Weights of a small transformer language model: rotary positions.
Each number is 500 + 40 x the weight over the matrix's rms, rounded and kept within 0 to 999. Layers, rows and columns count from 0. Numbers have three digits each.

# gate: layer 2 MLP gate, 1792x448, rms 0.0367, rows 1135-1153, columns 112-223
# up: layer 2 MLP up, 1792x448, rms 0.0352, rows 1135-1153, columns 112-223
# down: layer 2 MLP down (transposed), 1792x448, rms 0.0262, rows 1135-1152, columns 112-223
gate1135:581547441507526538477487445420462479535509566490449502487473502468505488502536496563491475398517524519472517487507425418463524559469493479524559497511489494441402522457526514453454475470479512475532476498490541441522486556533508556465567463492548465434540481470464567531517565536554535479472576568466466507521522527527464511496524530468
up1135:532524503457490534477560480453484506485517544568463486506477498504456429441559524491471478527536513516503529506469562548504515435580544545524494462492501540410544495523568491561504515513558494451496531535462435488493549511443495479513479550512498514510506528534499471464468562527431445469527456485529471488540464483505510486522531479469
down1135:588462497463517475521484454451548443487497506491499460505491502478526486462570495601534479465542484561507475504462472462501473538440488479692504515519589563571469530498532537457426516526498559447466540530544503449591490565530570462515518519527548520482511473475553484550506577522575445480541526508425489517538516503450417499497504539458
gate1136:547479466492525540465465549579432540491518448448545526480465555596545490509558491566416574525511512520444558435530474503540511470501543516491462516544471562431442514477474517536576589505484536498541526491479476517457430531496504502520482481458474532542505510563547474434532520486470513485566514427522547494495464462533559547488449480494
up1136:463531463517568578558476510464510508415583488567459530506546556600603578460524459473499530567535457530477467455538539472560459479562555469470451511547447552509478492535442425469481511520473546473491506509460499575516477476468493420505537439550515549484490520562469536436540508558526470468483556476537446578448450493466491486500488580491
down1136:534465486493532482489513479547517434447521381561565533545474532546551501537446451453434500552461454470511534549506408512544560434588502452393486511472422493586537470544514479452487585557577539540493629541522502466470567494435464500541523478484504562547544479508460559507474431444569535500510479538506509533501521546563502504572442498509
gate1137:549522490482566463503525548454507445513520500538462482509470484451526485430482466476508528557448509520436496535476503525499590516459473494531522498533475531519489483499564535447554509470490514505484520451510505509519532582456523470509474494479533480552571432518527532609537466490492511508548512454547498544455563511540473599566551455530
up1137:468498473480509501473505507533479530519502394535514563587460519502439514527440539488538547472528476486517519510484448507493496524512559477572493483502518547474431408471591385485489455519462516537545477461446450459493479461512465515463497496483579561616420475474484518449496527562455506423499452479437503438438532487495512476493576491486
down1137:538504507518539488467473507513466550497486512530452462535472454554431556483460502520526501487456570463474533505530508520416584503469477445414497479489510455428441514538575424447564502524481438559462489433512559432548577463491488488515491534511505544564554510558479539489517478480469489582476478466489484520488533480407511539483490518606
gate1138:530518528511436507509519535559444566467531577445497517488470503511546547535553480514420419480554480537527442559540537489471572479440496470512480519567487439432465539520471525500514506490470497478510491484539495549550470496491534560478545485457501544528523495506559513552549509471539494560492509498481479470483515493457463571487399476468
up1138:504456520539453499434513518559511500498497525500516544475551535473460406452526516499503502519543507550485463513474526487521546512550498565515501515522485533514444444537479463496482479503538507465500487506481542566549542567563465546420586584494527483516524562501500475509521522538463498468542502489513483494484488452514594453543483505514
down1138:512468554483471518508400455495537461463473494511492448495473464510545457563531511491498493506472455500518475557503599504484508517490548458382473517564460505494469524489519447455488598467476429511541526508534548441500508471507498493534488509431478554466463444530511451557518426519512442497516462503469523425490468535566484533502479479556
gate1139:514494469503508499514539496502546503573589469464432423554509470511510447539529486446436464492472484518474533500519549469489537530483454509512542502582583457454451559448517557522603511438483539443534516491550504516470448506531580521488471499478486508529554522433519437556518528466454543460481578529521498500499458529518445574487461492510
up1139:580552563442478514585588538534500495501511468448497524473487504477445512463467422512398500459553469436524525481440492482541568483532552526466501562580517516519472471470524555503463514452528571571477571459520494553515500486553514504471508514488511486429550456517448497517564470502457433493503455464543549528495492473485523517512524506579
down1139:483467500502561487508569485509464505511499537507533510489463580412519483445547520530555466532564488494535481489449521485526527465476511487309519453481462437472516596501483532464534525470516553580447495501492510547438544542514505516514486511473595509454436510468505502437452557490522449545470537520519485528407517437570541494472475488473
gate1140:523491525526549593492459511452508446464525549487513491483455529541547490478516509494491584483509552547498484527482514511488535479448548483552529478529498546531414484479516477489518473470481476487517487527422532496524488543527527460505553460492485488423474502490492573502492517506532501525523504540470517424466499531540511551459472514498
up1140:546461542498569483474437502512479491493521508520555523536513525530525564493498508502471566507517571497549471536434546459522526520479552466490518539545510555504470454529500471496498514512468512521545500511507530484514444471512515544482497435538449459495418461441457609476529423550503523568525502522527558433492512558529452524516496480472
down1140:483569453469515462543535542528509509526476479519473466470537582445495497501520487567569476487464485474485509544493481457512467511512477502214495488497514514520527519466552527517506452536449502441455499492567561515439510507487505547534463534481449458514502498517483449527483469520448490510465501466496478521550464506479465426508479468521
gate1141:507487469528472568480534570534565447448415456551547523477491505508539462409529486544464527539543507535533500517500533519433549431552535550496502532483499525494524511460597504459546529543498533454444531599495538490497533477518486481490501620472476529497546583437501516469482435519501488489459536519494458484441466476457520533540481534566
up1141:473497504432556505515512485518483520536526456473515487442427568513438438516526556457512517478520497512549549449542536511531465519527485539508518467587512565523512410564437476530419515519531566494573507491530513487502443538496552487582559464531500503503401440549518467490508549552529431516527545479406468514533505430446554467563461495426
down1141:564565482498554529474523544484502536457489483461515540553516531532521490517538510493504524532493499510497459461470543544544535477501476472690444570558515486537485511426485498523519549546483475500524493565528593520558530452458477500501459544454485502514471545455491515488494536508524522578468534500544489421468477518501470521487471546511
gate1142:520486465470483512465468412541532540445492499482472507497506458562513479577557551495470482509540483558469520513478568554593506437548471488537464496539562587574465490518453496486486484551509510534541462456528512521569547489455460558476456478417541503475548536592519583482544510513530578486499538456453484487484591486476459510494485437487
up1142:562481501533550438461439528431473534483521492511483469506473565461504494473479510491487465494545472542463503442571458518430495516493432459521481540405481419484525469487533518550505527493445458475504489584456529463461549546556572531487499514576543423468539479474431425484458483479505405513500488556556503464454454543514487453493525543514
down1142:501498481524461444477503550499460474501502503496481488587518473546462469532482616476507469476585547548485466466530536511462530491482446506687493459436508443514480488529528523519555504468529531429486479581479507496539515546555575476563523557516506514477423440502526433510443577446496478517565460539520570526472470476521475460566526500487
gate1143:552515429527489453508465484513492466428528491470595480500486487475579461473522533470525546513493477570498484543475534515465464556534487493528506487456493465527424488488495515457498498464499463553447441556473479511469540537527540482500488551505585463534478444442540460596467478480585488486504425484563485541507479495463486455509508502509
up1143:462542483493475487492516539517516444456521513454556533517475492468451435552519480478534554476482475510530431450505473460422479515515490501486453479523466474452415493467528507400513504452486481520484522478495474508444540531481472449472510451492547434476506514457504550470514521509490521495428441489521579505542510527514526490535483536550
down1143:453479529479456503486458528521513499553452504489476485415512462462448473551495563460553470473498493486523480513518540496480569534495476485395537473436503578486499512605548478481514531538514571498481518530461516466416448501476521488466497471547515492522474574488495531495521442453471443509491463491450567583501544534536523464559449506551
gate1144:521562479488515446495459469451436525543496471513529506458563457549543521506453539505511484472476449460473528507602434457501477528506545468514452525465584499476472500454452516542491522528538517517485514545476482530504486500463510465576515526526454515556521550463556504490422475512471442519556468479457549529560454556454524530582492489498
up1144:477513488443471448484398485459518587565501437489515565524505505496460480548519462492546464514523409437486486507506496505524529518540522470549470424475492479524478447465556422497466466530476456497471527462451524584457502587474513507511423467463440567580398504525491488484484501545488511446506492492520531485506497572508508482483526449498
down1144:458550516487497467485516503509526546548478490529521496478546546434477472471478516493537489492525570488510517491471467426478469496490464508462492467472521458442497531498551487561472553549508459464528528518441553568398561489484482509503515476498517509570426526515446442557457498509413500516507504538468522487517539471511470473532537513453
gate1145:463509479435472474488486489521474486508570520470510507508433453501536471441498622502442461463513532531554498498517557561553450498469450470500525447515472490511477502482484480429574532561564548516440531516496532575468595501458548447464459483463507469465434470525446475492461494484446568447509452481460557438480468492604479451449538452447
up1145:422493482506444492580497499477507543451451475446488561539526508565494547496436522484526534557536516486536479481527508530464517475544529551526520524497528545531556421514524490595474456439454440519500500423485487483454507466529513557468478470525509504555558469439520597526482505497509557557425499564454517485507559553472461483541535491457
down1145:523568572469499474508484491514532487459476537419435523440540448499435533469532544557526545547431458520519515597479475503507529485481553485699428519520588499449489527536528520498473509483485487465507535527473442549535485519542443572474485493508437514541554591459508489497535486436480501490544555526471477493421502545384563409498423539525
gate1146:520508475568539455488534460464503528545532531540453474497519447484595502467439511480446501490567545476474428541464463539446523534522487531521513505485468481525486524451583501511503530496521508503515421516529549523549467491552559525502541511468489551535511441487471494551557518471469510455498534483470415504485461452537498422535528535433
up1146:460525500536500465518533478438486454535527526528458472481496506411574505450384494524475514490477538543570432560468503483524555489469464522487511529495447490524531504445563471468458453463517468531549451491526538522480553493501579463430544497429553522495490452541451537559533484482448466473526435512579490560526537493506512447534508498471
down1146:477511523523452501541437566470507519516479457545550464512507512526426461478478498493526510469489498500594479595525534466581491479482479495484554558451477489522510566476516478472457491486480481500517517508455500523449507478525483423481470535488532511550476500509575544514517505478550505496482480543493540482488511480527456575540531516596
gate1147:525478454497587500548559490470519486525480509527501491471485544486461458498561512510442427554517599541460392482433499560477443486461526432500533491434534510439469519509477486518502480533526496552444461543509544518512494609519480428486449556425466495517465515548456449524553476499534485506515469521503434550510472505507514531473504521451
up1147:539463488456544456586527531470479462437487541478522496495466486532513495441554515607502494541459549503532411431497476511484432491438564473501519473441507584515510540552473436583471570572491486548498455511615515539476455590443519472427493533385452518503513504461450485455520511438480445564571408531480499590498570498436495525429554481436
down1147:567620464472586507578541522510507492505457489561448527463495476453528479503510492484445439511465472487478449556491500554421423517467495516267488502481487406476462544523469477443467496536446508480434459408578528513479480604529516481490470477469493540514497519462465477460538527493523418555508485489492444514455474547435504488458487563506
gate1148:543539434504515498532517482548463462555519494476509507605469550552521488431506532445539482506539493567441521475486509513503450443528501536522512478476482492537474461458525490482460542520496433552486448553503546481502449553494461532482524556456550473486502475464480446508491458592565492479563481492514556520506478501511491498480483469517
up1148:495529541475518482546495540495525445586540562437576484418452522583454478442569520537535480527520576537545491472550438443527561519473497534540519619467478519462435477505560451487448452503456450542471549493500520551555490496538591526501449551514566508512422453468491440512598481404527603555457533516454489436474507494444453534607572466478
down1148:454554525503529552572440524556504467538504477537577485447529492497509450493519546545557513514579517497509555500538444506534576563471523446670432504479454523555493473399512427533498498435445490529420532511482434553544499481446512479511435543483524442486485540520523502550505473427562565551482561541490538396504503504458573518513540512441
gate1149:522462500512494536564530450487509483492528528583471453541506453491488430536534489591429462523481552502503554479475454508544468459503526439489489461480529443534483511512515481480525510437524469477514496473418559462528449477526571483481482527536547511484482475555523485579502482457549441500558455411493510481504457469498480571552533434483
up1149:499455480401519484478414506556469487467482500508525445518508508495497550538480576516522507497461488486535512535518496484509531470499491518476472528503455430516465522551530511460486472520497545491574538464493555509541537428504496582535494433558535564470531475541495505536536505509482444546460447482571525493495421519508473490554509514518
down1149:447459549512529431527529395542495500511490511514426578538462482500490495441579473525535549480537525508466497415461487495473505522502513566541544479451534460532474525516462476572545453562527412582489440486495568538533497473463446437439484579529491494504514533431500579474518464463437530499436521579444451474499519581531514498494450436502
gate1150:460485608510459517507468554450507477531484505437515480541537475510517545557473467394510462467475591500500498517480457541466471461484484452488504483525492495514478483505469514464520491531499519543475532494526439519507480497480531407497461513544470553484466555486500491417501508536459514463515485499550552484500496516555458513418483507485
up1150:515525516517433535510469449506497470477451499503562516520557505545524512528493474477483471494480563516421458480520494446506524488542560499518498479506524482495460397498532512481483411474484466504540511514499487511510441498484463529459485510568428517537417495490477545552472526549540470496489478524498470440567566484474433480598539413436
down1150:499523490455459517530477461539440463487503458525445477421460472512525433493464530551553531515510538543485509503486500501511487547528565475450501464474500424514458534508520524486504468462534492424511506494507492525574521542525468514503501483454517488500500484522472447432471488467525442482475429539485472503417511515470479445539466434472
gate1151:488503498491498559541498528476451431494498508499461511499511441465505497472482459547499473550521548527454535484514502561498498471574488438436470529563542480460525441563528545466499491482538484490529560495443474524532532492576527540510518491536504582549547537517564530569463548501483565495560525546525503479450533485533554553555443554479
up1151:502504527578522538476482496474454585488486523465434484472533536517507565497505535507508499523462509563522443483555464568550448528585534489531563510570519511386508503496482466571557519510484478535498500480492519563520547503557484538479460570468382523525508492523560525507471541514468492438472459438516528564418495510518621553522409565547
down1151:537539431459554460511447573526474436478540483552470483435514495431568530581467477447445430551475498527414465531514497459491475553498484481515515459546488487539439497548485475427480570499486508473520540456482624447549587494473457477497505472498536521468550507456480469535449453453515508540531476542553485427449535516498528426533468534411
gate1152:581580476457480496479493480519534473451518520496503530523509505469464533513507467450466511528504433562402530446537550515505532478521561407501524507491509516535499568382464416458445466474504528482519512522505458480562516495512498516536542470542479534476469452596486515499477580554458512506496473561475527557464471516494494505477490583586
up1152:513593573456475513420523516503495515452464492435434526478453496444500472484492581531501582527511513519477496505505543482447498467550424520500464493439521502491489522420492444482451563532518484538493433491468514496517477518541511532489501496560508506437443426490469463444470556480460444553499481474464465569500465493521562523520560455472
down1152:470461489495486499482488452496500516529495532537542445436493519518498418541499506583480506469484539521554486543450454500506531472457509566225460482499496445449510487511493530509506576498512448483518487515501517548411495530524539500479502497429494495525506523532523511474539476472523465452517497463502435498523536470430463543468489515459
gate1153:526555479504465465478487525481484471462474504542509562541524499483515525474506459481472482550494438527456516477489513558502471499489543460542586412493534587504472439450457495579548511506438514609524509521491517495491537498460495437463488549482556501421428494515517560474411546538538409476525398481472433511501455578499588537496538508576
up1153:522496477491454495454579456505435457508519544464525501493506448471465526430454488529518543540491502458507503529517530484504559512576594466482475504462488519520410543511480555459471412465438404448564582480514513451473548513494514522551481486473530464591511478548486483493538472458508540512469487478546495456447539420513495462493458383552